Weights of a small GPT-style language model, trained from scratch on English Wikipedia.
Size: 8 layers, width 64, 2 heads of 32, MLP 256 tanh GELU, vocabulary 1024.
Architecture: LayerNorm before each block, biases, tied embeddings.
Training: a variant of Muon for these matrices, 100M tokens, 8587 steps.
Each number is 128 + 24 x the weight over its row's rms, rounded and kept within 0 to 255. Layers, rows and columns count from 0. Numbers have three digits each. The size before them is the row's rms in percent of the matrix's.

# layer 2 MLP down (transposed), 256x64, rms 0.0561, rows 250-255, columns 0-63
092:148120119133116104088119139095073127124155111169146103129154182144151113090123137087162121160165118134139147126122168134085174114144146122127143090160136107137116089122117139114098142097122123
094:182125131108133120082121121059120124117149104122127114135134152142126117117095108126162143111150115134091157120144119162163159092113123122149130144101133120102169182113116142094145163123162092
095:164127165113127143137128079154149117128149092126140137138110095094113163112135122126152133146115109182127171142123137062116142129155181127137126137146102132107083094131098140119115079144130130
108:160099131148077130111132133162134104119148180169161133120129094115132100107098157121134139111129133111117123151121094168096156157103152125155151131115136135113084125134071093110142135124165161
073:077165151108106108088084106129079126144141153108121120135141153106163134119124106105165117129151116176152121139126165101109143125145143134148133087111153151104171076129131168134130146120121108
067:124125135147124146154154136169141123151153154118127139140166166119074090077082128102150155103158117107168173107154129098103114155143097135159122158121092139140114134118092115115135124111137111
# layer 2 MLP up, 256x64, rms 0.178, rows 251-255, columns 0-63
108:114126127149136128119108170141125139141129073105154149117132089122126140132103108177134154130125106108161092148131142107116173095102069127152200144153131163141120142098136137118126100139102130
099:159117114127144163136070129095110118149174119112170151105159156115125148077155110137115156129127124145121086102132137122149104111118142127124137173117153111113124087175104162116161111106130157
098:109108085178122105119166102097137138106107148136090192076147145121133114140151110157118139121135121145163109139113122140144144101074161106143108145144106112134179128144127137102098148116126127
079:106091164133116156128129108117131121168116109074141160146117134110095160175153122126152150117116115133146109139145120150160091112130143143131147069122128146113108129147124132085081169160160097
078:126148144149127148120109141128144136115146161127158166138137134170128105143110124169130132111156105138097142148057110119110147111087172068095117109127149101111117114107096093144128166113155114